{
  "init_std_o": 0.0,
  "init_std_up": 0.023,
  "beta2": 0.95,
  "lr_head": 0.00294,
  "batch_tokens": [16384, 32768, 65536],
  "doc_mask": true
}
Each number is 128 + 32 x the weight over its row's rms, rounded and kept within 0 to 255. Layers, rows and columns count from 0. The size above them is the row's rms in percent of the matrix's.

# layer 4 attention query, 448x448, rms 0.0468, rows 31-38,95-101,159-165,222-229,286-293,350-357,414-421, columns 112-223
size [110  59  57  63  76  72  75  83 113 154 114 107 100 110  93  92 144 109 118 102 126 104  87  80 160 118 117 106  93  95 117 122  69  67  69  72  69  73  86  87 178 117 123  91 116  76  82  88 112  97 111 105 120 110]
[[143 160 120 217 150 109  51 153 126 111 119 131 179 140 122 172 109 127 108 185 139 145  93 168 115 139 143 139 145 107  62 126 138 120 127 131 117 154  81 147 147 101 135 119  99  89 104  93 137 139 161 109 110 181 120 153 131 213 137 123 174 163 102 120  82 118  64 171 125  89 117 132 155  95 125 139 124 101 170 158  65 141 178 118 131 113  85 180 106 129 142 133 143  97 145 109 101 159 132 109 128  85 112 183 167 113  80 159 111 107  94 128]
 [159 150 129 106 151 127 141 129 127 133 183 136 148 140 129 122 216 155 131  49 121 141 121 162 119 127 136 112 174 172 145 104 194 148 134  83 145 105  75 137 116 207 112 100 101 115 107 169  58 128  86 155 141 170 136 116 136 132  75 128 178 121 133  53 147 160 114  72 117 125 103 130 159  91 163 168 188 142 155 106 125 141 123 105 186  87  70  98 109 150 170 149 167 101 125  92 128 117 191 131  74  89 124 162 124  91  94 171 128 163  82 117]
 [ 65 126 128 174 125 144 106 175 124 121  79 105 172 186 129 109 144 104 158 165  98  91 129 126 135 149 130 142  74 124 159 158 152  96 124 159 121  61 159 162 110  93 132 113 161  91 108 100 187 134 164  59 107  95 144 131 197 198 186  98 116 126 129 122 128  62 109 150  89 134 151 181 105 103 109  70 106 117 123 169  49 111 110  92 149 114 200 102 156 160  64  83 121 178 151 121 147 166 124  87 126 164 156 129 101 172 133 133  73 130 129  67]
 [ 80 158 131  94 166 122  50 132 115  72 177  89 125 125 123  77  74  93 108 164 128  92 165 124 117 188 130 159 126 170  97 145 163  30 122 144  74 110 126 145 175 150 163 150 118 111 156 124 131 130 151 113  33 147 131 132 173 146 112 178 123 158 170  91 125 128 189 117 120 103 147 107 116 148 118 170 102 102  78 135  77 139 197 104  99 122 151 174 133 128 151 110  94 175 189  94 164 105 146 140 102 166  80  74 127 106 166 114  95 160  84 166]
 [106 121 124  88  71 113 153 119 122 132 155 136 130 150 128 102 142 136  81  85 159 174 152 148 164 123 134 149 147 144 149 109 143 201 136 101 176 156 146  74 136 148 135 157 131 150 106 151 106  68 121 150 215 124  99  99  76 111 143 128 140 169 176 122 188 116  75 147 137 164  94  96 169 166 145 147 188  66 165 119 114 210  72  76 128 109 102 123 147 104 110 150 108 145 123 148 113  87 180 127 120  64 125 127  99 107  72 139 161 145 145  97]
 [139 107 102 163  69 112 164 138 181 163 101  94 116 130  80 138 149 170 141  79 154 171  85 136 126  78 123 110 107 187 130 140 117 151 135  76 158 140 118 151 116 164 162 131 126 145  76 147 113 120 115 145 154 142 107 117 144 153 166  88 108 144 101 171 119 149  82 131 153 157 112 148 182  95 142 115 106 103 243 129 144 124 114 145 146 115  91 124 187 130 134 139 140 137 187 130 135 102 112 113 170 109 131 191 130 101 120 114 162 101 138 101]
 [183  88 139 126 162  97 222 114 152 122 141 136 111  96  75 176 162 160 141 131 147 189 160 112 169 102 126 120 132 163 159 116 106 153 139  84 182 104 117 156 140 161 116 168 163 102 110 105 115 139 121 161 142 111  85 134  99 143 147 106 118 154 140 162 117 132 111 132 141  99 128 166 137 134 147 121 103 132 135 159 159 132  82 192 135 129 135 132 113 155 139 157 159  91 116 169 139  98 117  91 118 121 167 138 161 141 103 150 173  94 185 106]
 [ 78 164 104  83 109 144  62 132  86  96 143 173 130 111 187 112  75 133  87 163 166 121 135  88 134 173 133 143 160 101 135 123 140 153 141 189 118 123 143  77 107 102 107 136 142 127 137 136 147 102 136 122 127 106 159 117 112 169 128 166 147 129 137 121 155  95 111 126 133 152 138  72 141 198 148 103 224 110  85 111 129 163 105  32 108 134 108 159 124  88 118 137  80 139 102  83 124 142 167 177 129  98  52 117 127 131 118 144 107 151 110 123]
 [ 86 135 121 207 201 109  32 129  72 128 163  56 127 148 135 157 124 142  99 173 156 140  50 187 134 145 130 163 194 125  95 121  72 114 125 145 138 183 118 162 130 134 102 131 190 128 144 148  82 140 140 133  89 209 110 155 142 185 167  74 176 118  95  97 131 111  87 122 102 142 120 125 145 110 103 143 135 142 105 223  97 165 111 113 156 125 106 183 129 125 127 146 125  90 194 124  92 148 167 101 116 114  64 178 149  96  87 129 104 124 107 103]
 [ 86 163 183 135 125 158 153 131 180 181  86 126 146 134 137 171 160 138 154 105 120 103  65 147 108 145 168 143 123 143  96 133 119 150 124 124  96 142 112 142 143  96 173 106 120 138 169 146 140 138 118 109 182 108 143 149 149  93 148 132 144  86 111  96 127 104 116 144 158 124 106 168 139 146 109 136  94 155 132 140 121 148 204 101 135 128 146 129 148 161 140  97  96 181  99 149 152 129 164 190 108 155 159 145 133 150 187  81 127 128  93  89]
 [198 114  93 140 144 104 103 162  71  80 187 111 105 108 141  63  91 109 117 151 112 118 150 122 142 123 101 123 140 137 170 126 145 100 116 139 140  98 159 110  99 142 115 124 133 102  73 129 127 117 126 134  85 158 130 130  93 176  55 118  99 151 103 169 127 145 126 122 113 104 145 120 109  59 146 118 156  92 127 114 105  97  64 178 129 115 106 104 112 131  84 153 167  80 169 103  97 121  89  59 136 113 108 128 106 102  82 159 135 144 171 133]
 [184 147 137 114 166  90 104 117  71 119 211 135 106 160 169  65 112 131 110 130 139 151 157 128 143 123 130 107 152 137 151  97 138 136 118 135 151 127 206 148  94 135  64 165 117 137  94  99 112 133 161 156  52 139  98 149 112 133 150 112 103 104 146 141 105  93 187  83  74 146 158 115 117 102 101 120 113  91  92 105 143  91  88 115 151 135 140 115  49 116 111 142 124 128 164  87 106 107  67  92 158  90  88 133 122  94 111 171 108 135 136 164]
 [ 10 132 136 115  45 167 125 109 193 158 101 123 138 186 113 175 166 160 139  84 107 170 104 135 120 136 126 160  81 151  85 136 137 142 126  90 119 142 100 123 204  99 159 127 118 128 160 155 128 117 133 128 218 108 120 153 151 108 159 149 144 143 203 111 172 127 111 142 106 131  87 142 146 154 135 152 127 128 159 152 120 200 152 102 155 144 181 153 199 142 136 112  85 154 136 138 134 113 195 162 107 156 151 140 160 124 138  83 117 145  93 101]
 [ 79 110 159 172  76 154 115 123 219 148  82 118 143  94 113 146 181 134 123 105 116 130  50 132  87 150 143 130  98 125  91 128 158 117 137 115 105 183 130 141 184 156 178 103 145 137 118 161 173  91 118 112 178 114 137 112 176 106 160  94 136 182 145 101 135 128  57 174 153 157 114 157 186 122 145 145 107 159 152 112 133 150 152 155  91 128 125 125 182 126 116 108 123 157 118 147 127 122 162 160 100 161 174 132 189 182 173  63 118 146 134 127]
 [ 90 103 135 141 134  97 144 130 190 121 115 109 133 119  80 212 167 142 138 143  95 143 103 141  81 106 122 159 113 151  85 133  91  68 124 100 102 122 120 132 177 142 131 138 146 130 157 104 135 158 152 125 161 148 108 143 170 149 134 149 134 160 171 117 150 153 179 158 132  87 114 125 150 130 129 160 136 124 176 165 130 171 112 162 151 144 154 177 133 150 143 102 108 124 136 185 159 142 145 116 112 206 163 140 120 171  83 111 105 132 115  73]
 [175 125 132 149 106 131  67 164  78 161  87  99 170 119 137 172 140 146 185 137 114  87 172  96  86 105 123 188 141 160 103 184 174  91 137 169 130  87 197 113  93 193 116 146 106 114 138 141 127  93  91 121 134  68 132 147 186 190 102 148 142 141  92 131 170 173 133  81 108 164 101 122 111  96 164 152 182  61 140  97 101  90 161 112 238 131 126 107 114 196 129 117  93 129 122 118 156 178  55 126 157  72  73 163 120 123  99 176 122 158 110  99]
 [113 111 144 138 116 100 103 100 184 144 116 111 121 125 112 155 153 128  66 154 134 147  99  99 122 119 116  94 184  95 109 137 137 156 115 162  87 164 164 127  86  83 136 135 140 136 124 127 161 146  86 148 156  98 142 152 135  69 165  97 152  75 117 146 135 133 100 162 158 122 100 173 111  90  73  95 125 147 113  95 167 133 136 139 155 123 162 145 121 145 141 105 111 148 108 151 149 146 138 123 206  92 162 129 145 147 130  92 145 145 107 202]
 [148 156 104 136 132 136 136 160  71 121 134 143 140 123 152 114  99 124 195 138 120  89 150 148 117 130 145 140  77 170 136 125 154  92 144 111 153  89  82 126 162 184 144 113 105 112 148 129  83 132 145  91 108 177 119  88 109 206  91 135 123 177 142 108 109 120 144  78 110 115 165  88 150 159 186 176 132 109 137 177 104 120 123 121 101 135  96 112 118 136 106 128 139 110 131 114 129 100 104 113  27 127  89 134 127 127 137 153 137 118 158  75]
 [115 156 120  88 155 110 139 112  78 118 168 142 138 119 186  98  83 126 119 127 140 127 190 147 118 142 146 161 103 184 121 136 156  79 147  87 177  77 137  83 152 197 107 127 128 131 135 154  68  89 134  99  78 124 116  90 119 211 152 158 136 155 158 160 140 127 124  81  94 131 161 105 111 171 177 111 161  80 138 133  78 106  74  88 156 156  57 116  98 155 106 134 154 124  92 135  83  89  59 134 125 115 119 158 139 137  98 168  95 162 152 134]
 [113  87 146  95 103 148 139 112 147 106 123 109 142 147 101 160 165 140 109 103 106 170 104 126 116 138 119 125 122  91 149 101  76 138 104 119 127 195 175 141 124  83 132 155 112 146 107 119 187 122 154 175 193  59 105 175 122  96 131 112 101 115 140 134 200 147 135 188 132 168  71 158 138 126  78 106 101 131 121 114 158 152 139 182 174 127 192 138 153 127 140 149  92 156 159 178 156 137 175 133 210 168 176  98 126 111 116 119 128 124 102 161]
 [133 110 149 152 143 162 137 165 182 180 109  98 104 121  98 146 174 128 133 111 136 130  95 111 128 127 118  99 161 127 127 161  85 168 114 148 120 131 144 185  94  75 118 127 132 158  82  95 181 170 124 141 157 139 176 150 168  83 109  86 109 117  83 112 109 124 147 146 157 120 111 118 174  49 123 135 115 185 110  90 146 136 166 157 104 105 196 125 160  86 143 132 112 158 194 104 144 150 180 118 122 150 157 108 140 115 140  97 157  88  85 122]
 [132  58 120 163  97 131 141 123 151 108 110  78 149 157  84 155 173 153 172 112 117 165  91 153 124 124 121 136 108  69 168  84  74 128  94 132 132 161 130 174 113 105 177 130 103 113  90  85 139 154 161 145 179  70 101 200 110 107 140  83  83 146 140 147 197 164 138 172 116 129  98 170 163  86  99 134  80 133 131 131 176 119 147 183 186 137 203 126 135 155 127 152  78 146 171 150 119 109 179 110 157 161 177  99 110 112 127 118 152 105 100  83]
 [125 133 122 133  52 150  67  70 131 166 184 110 101 135 137 130  93 159  99 106 143 140 205 199 139 204 139  97 157 113 193 108  95 126 155 176 102 137 105 123 165 126 135 128 130  61 153 120 122  59 155 147 136  71 141 109 106 107 105 120  77  99 129 103 121 154  88 141 104 111 150 114 175 145 163  73 175 138 125 117 106 160 118 150 150 130 138 144 194 121  88 170 136 158 123 113 139 118 159 139 110 169 139 181 156 137 119 149 145  80 127 114]
 [ 83 173 162 183 143 126 126 115 148 121 152 117 136 159  93 135 133 185 113 151 116 115  73 154  77  96 141 120 215 110  96 149 133  85 125 147 116 121  90 116 123 153  77 176 201 203 147 138 175 152  76 177 152 154 149 112 139 123  90  94 123 184 111 155  84 137  88 155 146 115  83 134 157 105 151  79 179 118  84 138  71 194 105 112 188  93  82  99  87  97 111 148 179 123 119 133  81 158 107 105 139 171 131 160 121 163 118  98 166  81 136 134]
 [ 38 144 125  78 108 147 136 150 111 202  98 151 139 136 143 136 135 183 168 138 116 121 114  99 107 123 126 139 157 182 120 150 121 130 194 146  95 124 136 167 165  71 178 130 101 156 186 132 150 176 151 108 172 118 161 158 188 146  93 133  96  71 100 108 104 179  82 187 119  88 130 190 132 107 159 112  98 134 157  95 144  87 162 128 152 116 157 131 122 156 134 114  86 133 123 162 182 151  85 189 109  79 153 148 136 136 125  99 113 175  75 122]
 [196 107 136 188 176  99 115 120 141  55 172 111 113  96 145 114 118  99 108 131 141 111  89 162 138 122 128 119 122  82 136 103 137 102  72 108 168 130 142  63  68 188  80 129 128 104  87 151 104 105 116 155  92 150 106 114  51  97 161 112 157 158 123 157 117  73 165  74 126 153 134  68 121 114 104 155 148 140  77 152 115 159 103 124  85 126  80 128 108 119 144 135 193 108 129 104  85 108 148  87 127 165 118 109 129 109 118 143 155  73 195 143]
 [163 122 147 148 116  96 114 100 132  65 171 101 114  91 133 107 146 133 113 141 150 187 156 175 129 111 116 144  99 103 136  89 155 109  82 114 206 130 158  71  95 181  96 139 126 111  86 139 125  88 131 134  60 146  89 117  63  94 146 144 156 157 185 167 160  68  66  88 132 167 153 102 144 148 117 131 146 118 149 131 171 148 106 141 138 129 106 115 113 147 115 141 162 103 149 140  85  84 122  89 155 117 174 125  95 114 155 161 144  95 135 149]
 [ 70 150 125  81  82 146 129 142 104 180  86 149 143 164  99 139 132 141 143 124 106 152 193  69 133 167 122 149 119 171 128 187 138 146 168 126  76 136 112 169 174  84 132 119 163 144 163 115 125 137 149 118 185  96 129 143 205 197 102 137  83 136 165 104 165 203 137 171 127  97  86 182 103 160 121 118 111 125 147 144 106 136 138 122 169 164 197 137 148 110 111 124  65 156 148 122 184 134 160 156 121  91 108 162 142 137 135 131  83 165  80  89]
 [ 60 123 119  79 120 193 162 168  97 171  80 146  93 138 122 138 102 117 124 134 125 116 130 119 110 189 150 140 140 178 122 124 143 146 154 140  71 112  92 180 194  71 154 128 130 128 136  77 153 105 144 115 143 115 146 123 207 171 107 114  87  94 121 139 134 146 166 156 113 117  97 132 115 102 147 116 109 106 171 120 138 100 147 164 179 147 179 169 134 132 113 169  55 158 143 114 150 137 153 170  94 136 135 164 163 146 100 125  78 149  94 129]
 [ 94 126 120 115 119 122 146 165 126 201  95 129 113 166  98 129 145 172 173 137  83 134 133  76 133 153 118 130  98 181 128 175 112  98 184 145 109 123  96 170 121 128 147  98 179 138 162 140  90 154 150 120 182 117 100 163 197 218 120 121 103 170 141 132 124 181 156 159 144  92  95 164 118 132 129 135 109 132 139 139  93 132 125 112 186 155 218 117 139  70 143 113 105 132 135 105 180 139 133 138 119 114 134 136 130 123 100 135  83 178  98  94]
 [117 128 122 107 116 116 110 112 114  89 217 123 163 227 115 148 105 115 177  61 148 174 175 126 130 142  94 127 142 143 165 138 165 164  91 127 192 112 137 112 165 150  86 133 168  49 105 165 131  73 145 120 106 145  85 120 101  94 122 105  82 132 195  83 162 189  81 114 104 145 107 170 125 106 141 126 105 164 128 153 157  93 115 123 124 130 135 105 123 168 142 124 133 145 148 134 109  67 149 132 151 149 146 212 142 137 124 176 133 124  92  65]
 [112 145 101 180 163  83  16 169 127 118 105  99 130 145 117 176 113 173 145 109 140 129 138 140 125 145 158 102 146  66 122 196 144  92  97 173  91 116 160  93 154 145 123 104 131  99 110 169 149 113 130  99 112 185 134 164 133 166 130 136 134 164  66 153 126 100  35 118 110 108 125 130 142 119 133 101 189 138 140 166  61 150 177 112 144 108  86 163 112 178 128 131 158 105 116 119  78 167 168  41  80  75 138 187 151 133 130  90 111  98  89 118]
 [ 40 153 156  82  68 166 177 175 177 141 120 126 218 176 183 136 128 110  80 127  74 126  59 147 115 124 150 126 154 153 114  89 142 173 135 124 122 165 112 148 166 112 111 145  73 128 175 134 122 111 128 169 179 134 133 120 159  74 133 119 117 140 123 154  79 140  99 160  69 118 134 175 119 119  94 128 119 121 112 100 128  87 170  85 150  74 189  77 175  95 176 128  59  86 122 149 149  78 173 136  91  90 138 113  49 147 159  91 190 116 154 140]
 [125 145  61 113 178 149 150  79  76 173 135  96  57 115  91  97 121 109 153 128 146  93 102 104 127 134 112 124 160 103 147 133 111 104  89 114 178  91 161 166 122 118 131  96 159 144 100 161 137 108 145  87  90  77 145 166 126 142 169 122 163 130 108 103 151 129 156 123 163 110  90 148 133 108 146 133 185  83 128 176  92 202  44 136 107 161 110 134  41  62  82 132 176 155 133 122  76 161 107 117 170 217 105 110 133 132  63 130 121 151 135 131]
 [168 143 129 103 156 108  74  77 105 159 197  94  98 119 118  75 115 115 135 135 118 113 145 126 129 155 134 131 178  88 125 169 154  50  83 145 121 132 147 111 151 133 122 110 123 138 112 106 148 189 112  91  89 123 155  70 140 137 146 149 119 112 168 109 131 139 158  93 143 135 135 150 101 135 132 134 123 127 126 118 116 120 102 133 126 168 125 114   0 127  11 118 182 165 187 100 102 140 157 102 156 184 121  95 214 131 158 139  89 132 103 174]
 [ 47 158 150  94  85 171 154  99 163 111 132 117 144 142 151 152 140 159 103  96 118 197  98 182 166 152 138 115  76 121 120  64 142 168 142 122 127 191 104  95 105 122 118 130 104 113 138 101 100 107 150 189 158  99 107 109 106 108 113 135 147 157 139 142 139 159 137 147 109 156 103  91 189  93 137 149 131 130 149 134 128 163 160  81 139  97 165 125 254 142 184 148  62 121 133 168 185 106 160 150  81  98 166 137  83  65 157  94 129 111 149  96]
 [ 69  99 186 129 129 134 159 191 139 123  90 114 183  90 118 164 157 160 163  74 102  90  81 129  89 118 128  82  60 197 145 109 140 206 172  76 122 111 102 102 151 142 146 142 103 113 110 177 101 110 153 146 192 145 134 105 141 101 172 116 149 146 132 189 127 121 121 174  61 144 139 105 152  92 127 133 130 153 180 116 105 102 192 103 147 112  85 102 255 170 199 133  91 126 114 120 126  96  97 119  71 157  94 148  90 109 145  91 181 143 149  93]
 [ 93 131 144 161 129  84 169 156 152  80  88 120 163  72 106 162 152 166 165 154 119 146 109 174 133 111 166  85  37 149 134 101 112 143 155  95 102 117 121 164 164 114 118 130 125 109 132 123  93 131 122 154 145 137 137 135 128 107 165 162  73 116 100 207 138 130 124 159  96  94 164 103 149  76 118 122 107 176 137 160 100 107 129 148 152 160  95 154 176 220 189 132  88 114 134 180 150 146  94 104  60  90 180  96 134 122 115  82 118  80 169 129]
 [153 116 179  87  93 121  96  56 124 123 182  98 152 159 119 106 102  98  98   8 133  96 172 119 177 178 114 126 169 128 130 137 104 130 125 131 105 117 107 184 127 127  77 124  97 110 104 144 158 126  88 162 137 104 145 103 141 136  87 134  81 117 124  81 134 138 106 127 114 175 141 150 147 127  90  70 152 165  79 123 143 157 166 124 154 115 135 107 182  85 116 116  77 140 165 136 103 131 137 110 219 204  71 203 171 111 169 128 126  89 115  60]
 [ 62 233 140 132 124 113  55  98 127 160 130 100 190  92  95 194 169 171 180 164  97  78  69  97 126 127 122 146 187 193 145 160 163  77 125 128 120 139 108 123  66 150  73 168 157 119 159 170 141 128  97  97 115 171 130 177 166 200 121 113 149 161  90 179 110 182 124 101 127 147 129 116 147  53 131 160 196  72 135 159  80 120 121  97 165 127 123  86 144 149  94 129 124 164 127 108 127 146 114 112  80 107 109 168 108  92 114 128 131 107 117 103]
 [ 73 156 121 108 110 147 122 157 112 213  81 151 131  82 124 125 136 113 141 157 123  72  85 115 114 150 131 113 191 141 105 150 106 116 156 135  82 144 169 102 137  59 178 126 107 128 157 178 144 166 105 137 127 123 195 132 188  91 103  94 130  85  56 112  87 136 114 184 156  97 126 143 128 106 130  94  99 157 164 110 126 109 173 128 137  92 120 107 153 136 147 148 103 150  70 125 152 191  78 159 156  95 127 152 108 132 129  55 150 169  85 150]
 [162  96 156 148 176 105 109 129 148  41 194 103 136 156 138 122 109 166 131 116 133 166 132 132 127 107 134 156  62 143 175  95 140 129 110 131 189 109 102 106  97 201  90 131 151 122 108  77 112  91 141 116 133 149  64 123  45 170 152 158 121 154 193 146 161 127 115  53 110 153 140 125 129 112 137 169 133  85  93 144 111 131  81 117 105 141 134 123  81 140 103  96 168  87 161 152 114  61 191 128  84 117 157 131 147 119 125 189 116  67 174 116]
 [137 127 171 124 129 116 138 111 129 103 173 114 152 141  97 132 139 129  95 126 143 200 143 151 162  96 151 163  84 181 176 114 128 167 100 120 241 118 169 110 115 145  85 149 138  90 102 116  85  90 132 104  91 119  78 131  74 164 151 136 137 141 204 141 165 103  95  93 104 149 164 109 138 130 132 131  88  84 120 167 125 159  79 136 185 171 143 113 104 143  97 125 144 133 185 142  96  60 137 123 122 109 196 134 145 117 107 195  90  95 132 133]
 [109 123  92 143  53 151 136 123 100 182  67 154 121 125 107 132 139 116 119 140 114 112 166 114 135 142 128 102 162 111 121 202 139 131 152 107  61 153 159 165 187 101 173 134 102 123 124 162 144 133 174 158 152 108 160 127 192 101 113 132  95 149 118 125 135 177 181 197 121 108  79 112 128 154 128 109 140 145 175 116 119 101 175 144 166 155 163 191 195  66 151 146  74 158 159 132 147 193  72  99 172 140  62 103 109 138 135  91 142 200 106 147]
 [ 82 149 135 143 116 144 155 126 140 179  93 149  86  60 119 103 126 110  89  95 142  83 117 107 144 158 120 133 177  55  82 116 107 130 110 150  33 165 111 172  90  99 129 103 141 172 128 132 180 161 117 158 146  89 201 127 179  99 121 120 145 126  86 134  83  95 125 196 137 155  98 132 172 116 110  98 129 185  84 108 191 181 172 129 103 102 152 145 182  87 138 173  51 147 106  88 137 169 146 136 157 166 102 137 147 129 118  83 157 173 102 138]
 [103  92  77 190  74 143 155 129 137 186  47 133 141 129  92 106 168 131 136 170 106 103 147 105 148 127 122 116 165 129 129 193 132 107 154 104  89 140 129 161 148 132 172 113 148 139 130 165 118 151 161 162 117 118 143 150 207 114 130 133 119 168 123 130 120 173 167 173 162  93 101 106 152 130 124 122 120 110 152 121  89  87 165 152 162 165 174 159 152  81 143 134  83 158 130 129 151 168  80  81 135 151 106  93  93 113 101 119 137 135  90 141]
 [ 63 118 107  93  32 125  87 114 142 106 107 130 128 109  81 137 100 140 112  98 191 125 169 159 146 164 156 102 103  29 120 123 168 126 147 198 117 197 118  90 182 134  85 128 137 110 135 123 164  39 121  94 171 100 102  78  93 162 149 128  83 144 136 166 124 161  39 118 142 127 116 133  84 111 149  94 129 151 147 121  85 165  75 139 107 117 168 137 156  94 101 116 160 130  73 146 138  84 159 112 135 138 117 197 151 189 113 142 135  31  54 132]
 [ 88 151 114 168 137 116  38  90 104 101 131  81 128 157 110 101 131 180 193  77 158 126 145  90 133  92 122 120 167 168 133 142 115 127 165 149 188 115 121  92 129 149  44 137 104 114 117 171 100 130  63 114 120 151 129 137 139 127 158 127 164 178 104 163 132 114 142  92 108 157 161 146 107  52 104  78 155 156 105 161 124 156  98 128 190 140 138 116  59 195 112 146 178 127 148  92 106 123 124 102 161 109 127 197 131 128  72 124  80 166  85 162]
 [118 116 190 141 119 136 160 107 164 166 100 166 134 145 128 228 133 117  78 118  82 144 151 150 127  82 105 153 108 121 107 141 165 171 136 127 114 197 130 120 127 118 146  92 130 129  97 126 147 153 117 108 168 142 143 165 129  62 146 137 134  76 147 111 123 133  69 183 130 146 103 181 130  81  84 108 113 159 108 134 165 150 145 121 104  96 213 172 166 135 223  80 155 149 154 101 137 111 100 137 123 132 172 113 138 144 179 105 186 163  98 130]
 [149 149  93 130 118 130  96 156  91  84 147  96 108  88 139  27 114 139 183 153 144  72  94 104 118 168 152 116 155 123 118 141 107  92 137 127 120  85 131 124 148 133 154 137 123 130 145 105 126 112 135 147 118 110 130  92 147 168  90 135 106 189  98 126 105 127 206  91 129 103 154 101 114 168 158 148 157 130 162 117  78  84 112 109 136 132  59  74 119 151  46 161 115 119  86 153 107 170 138 113 128  92  71 149 117 102  91 129  94 125 175 147]
 [109 162  79 102 118 106 119 116 103  59 173 126 141 103 147 108 106 124 129 141 154 131 117 139 124 156 130 146 124 150 130 111  92 109 148 106 162 108 122  77 143 155  70 155 121 113 123 160 108  77 154 131  52 139 112 136 130 181 129 162 144 147 127 126 132  77 106 100 120 134 148  97 117 171 153 116 144 135 130 114  89  69  90  89 122 105  45  89 154 125  81 167 142 129  33 149 108 136  73 128 119  94 142 128 109  84  87 136  88 118 183 162]
 [120 115 156 108 130 134 187 114 168 143 131 139 158 178 126 200 158 143 111  99 127 187 174 132 124 107 114 151  86 134 149 108 148 167 111 123 161 172 130 141 129 125 132 123 126 148 106 125 149 148 133 139 178 118 106 167  86 128 160  91 119  84 204 134 169 149 104 171 145 138  95 146 183 105 121 138 111  99 120 164 161 204 129 158 142 164 200 170 120 116 179 123 119 136 197 116 129  61 162 123 154 164 173 106 146 153 148 153 182 114  92  66]
 [148 113 174 158 113 149 137 128 145 233  83 113 147 140 112 189 133 104 129 114 101 138  98 116 149 135 135 126 124 133 110 113 138 116 118 143 115 146 133 204 135 123 169 121 152 150 125 151 130 172  94 106 174 153 147 126 153 138 114  85 111  98 112 139 104 168 120 118 122 107 103 179 168  99 142 129 105 143 157 110 160 184 159 183 119 137 229 121 121 111 166 114 111 122 194 138 126 135 123  99 143 135 161 123 168 182 187  86 134 112  72 124]
 [165 118 147 176 135 122 181 134 176 150 133  86 162 130 107 163 159 169 143 126 115 175 125 141 123 101 133 121 103 109 125 121 136 110 100 113 153 134 103 166 108 137 153 135 142 125  80  97 123 170 105 149 156 116  85 179 119 133 141  52  86 132 166 185 133 180 161 147 152 101 120 150 155  96 132 155 114 101 140 160 140 159 154 180 187 171 195 146 133 159 127 130 120 151 223 121 121  78 149 100 147 153 171 107 121 112 167 155 170 121 114  71]]
# layer 4 attention key, 64x448, rms 0.0462, rows 30-37, columns 112-223
size [ 96 112 138 119  85  99 102  74]
[[109 176 138 136 144 113 124 175 170 141 123 119  78 147 141 153 169  82 118 160 114 140  63 105 118 132 108 182 124 197 109  52 149 162  75  90 118 132 118 159 101  33 122 105 134 140  85 159 121 116 117 125 105 146 149 146 138  99 139  82 140 127 156 151 113 139 130  76 124 116 123 147  82 155 127 135  64  75 129 150  84  80 129 131  81 136  90 131 127  84 108 183  72 128 126 145 114 156 130 105  80  91 133 161 130 184 139 106 162 165  64 142]
 [196 145 136 151 168 102 109 118 113 116 191 157 129 174 153  80 115 116 118 170 141 151 105 127 115 111 144 103 145  72 115 106 138  88 132 180 146  77 124 152 145 137  94 111 110  64  94  94 122 139 124 131 113 175  70 136 148 163 118 150 119 105 104 107 114  80 117  74 102 113 132 170 149 175  93 124  94 167 188 192  84 104 136 138  49  80 146 156 118  81 110 104 148 150 106 142 174 157 116 147 143 135 150 139 137 149 106 145  92  88  86 129]
 [ 95  80 147 192 101 160 144 130 162 188  76 127 114  94 138 112 129 137 129 147 153  68 122 110 121 118 112 154 139 123 122 125 102 157 163 116  45 126 144  95 132  63 141 101 137 153 141 171 118 131 154 144 189 115 208 122 150 140 111 170  94 136  96 123 101 211  83 166  95 118 100 158 121  85 132  96  97 126 140 150 130  89 167 102  89 107 117 159 185  63 148 130  49 116  70 172 134 168 113 147 110 126 115 167 136 147 163  25 159 147  78 143]
 [167 157 127  72 144  89 120 128  95  72 170 142 153 152 106 163 132 109 120 119 116 206 125 172 126 146 154  81 102 155 135 136 141 109 104 152 173 103 117 159 136 210 118 128 136 122 117 103 126 126 110  72  71 131  34 153  99 142 139  96 147 132 153 129 148  65 137  82 172 118 165 103 146 198 124 147 144 115 149 118 121 148  83 169 156 169 110  98  74 183 126 102 182 137 171  97 122  81 130 123 108 144 149  93 144 119 100 221  77  91 179 128]
 [134 132  99  57  83 100 126 161 111  86 164 143 209 156  95 151 144 125 125 116 133 182 146 137 129 107 134  95 112 109 112 128 126  95 117 104 173  96  81 170 144 195 129 131 120 121 144 114 129 128 116  88 103 130  30 160 116 121 114 118 136 122 180 123 196 109 134  82 154 121 153 113 137 200 115 142 147 104 163 152 151 129  57 123 173 174  91 104 138 219 145 151 189 119 153 106 119  55  92  78 145 128 180  76 131 115 125 230  89 118 171 104]
 [147  61 118 167 136 158 123 175 167 169 116 125  73  89 174  93 151 145 133 160 120  84 122  96 139 118  91 131 139  57 106  96  81 151 138  91  81 142 108 109 111 109 154 108  89 184 144 141 154 133 129 150 160 132 207 121 179 100 140 144 105 129  93 167  93 169 120 178  97 115  88 178 105  61 125 153 140 136 122 127 156  96 180  58 106 107 126 124 168 126 182 150 109  86  88 118 123 179 139 153 166  89 151 110 114 121 154  92 181 165  92 119]
 [152 126 108 176 146 125 120 130 124 147  98 128  69 150 152 131 120 128 133 175 118  86 103  91 118 182  96 134 160 107 136 125 130 196 170 156  73 187 136 118 101  88 161 134 106 138 123  97 121 132 144 185 148 116 219 103 156  73 111 110 115 104  86 113  88 147 133 153 103 119  91 131 101  95  99 119 145 149 138 110 128 105 162 131 110  52 121 121 100  56 128 109 107 109  83 157 156 231 137 173 190  71  94 167 103 157 123  73 143 160 102 119]
 [ 89  96 114 142  85 139 101 213 185 138 115 142 110 105 121 142 141 156 142 160  98 109 128 146 108 162 114  96 118  86 127 102  84 181 154  99  92  94 124 111 156 121 178 133  67 189 157 163 158 125 132 127 155 161 199 111 164  85 107 135 117 120  81 155 122 145  97 171  86 128  91 198 131  85 131 163 158 123 128 120 155 124 144 131 123 136  88  89 132 116 153 133 148 118 142 132 146 192 121 152 163 124 154 161 107 143 146  98 180 142  61 170]]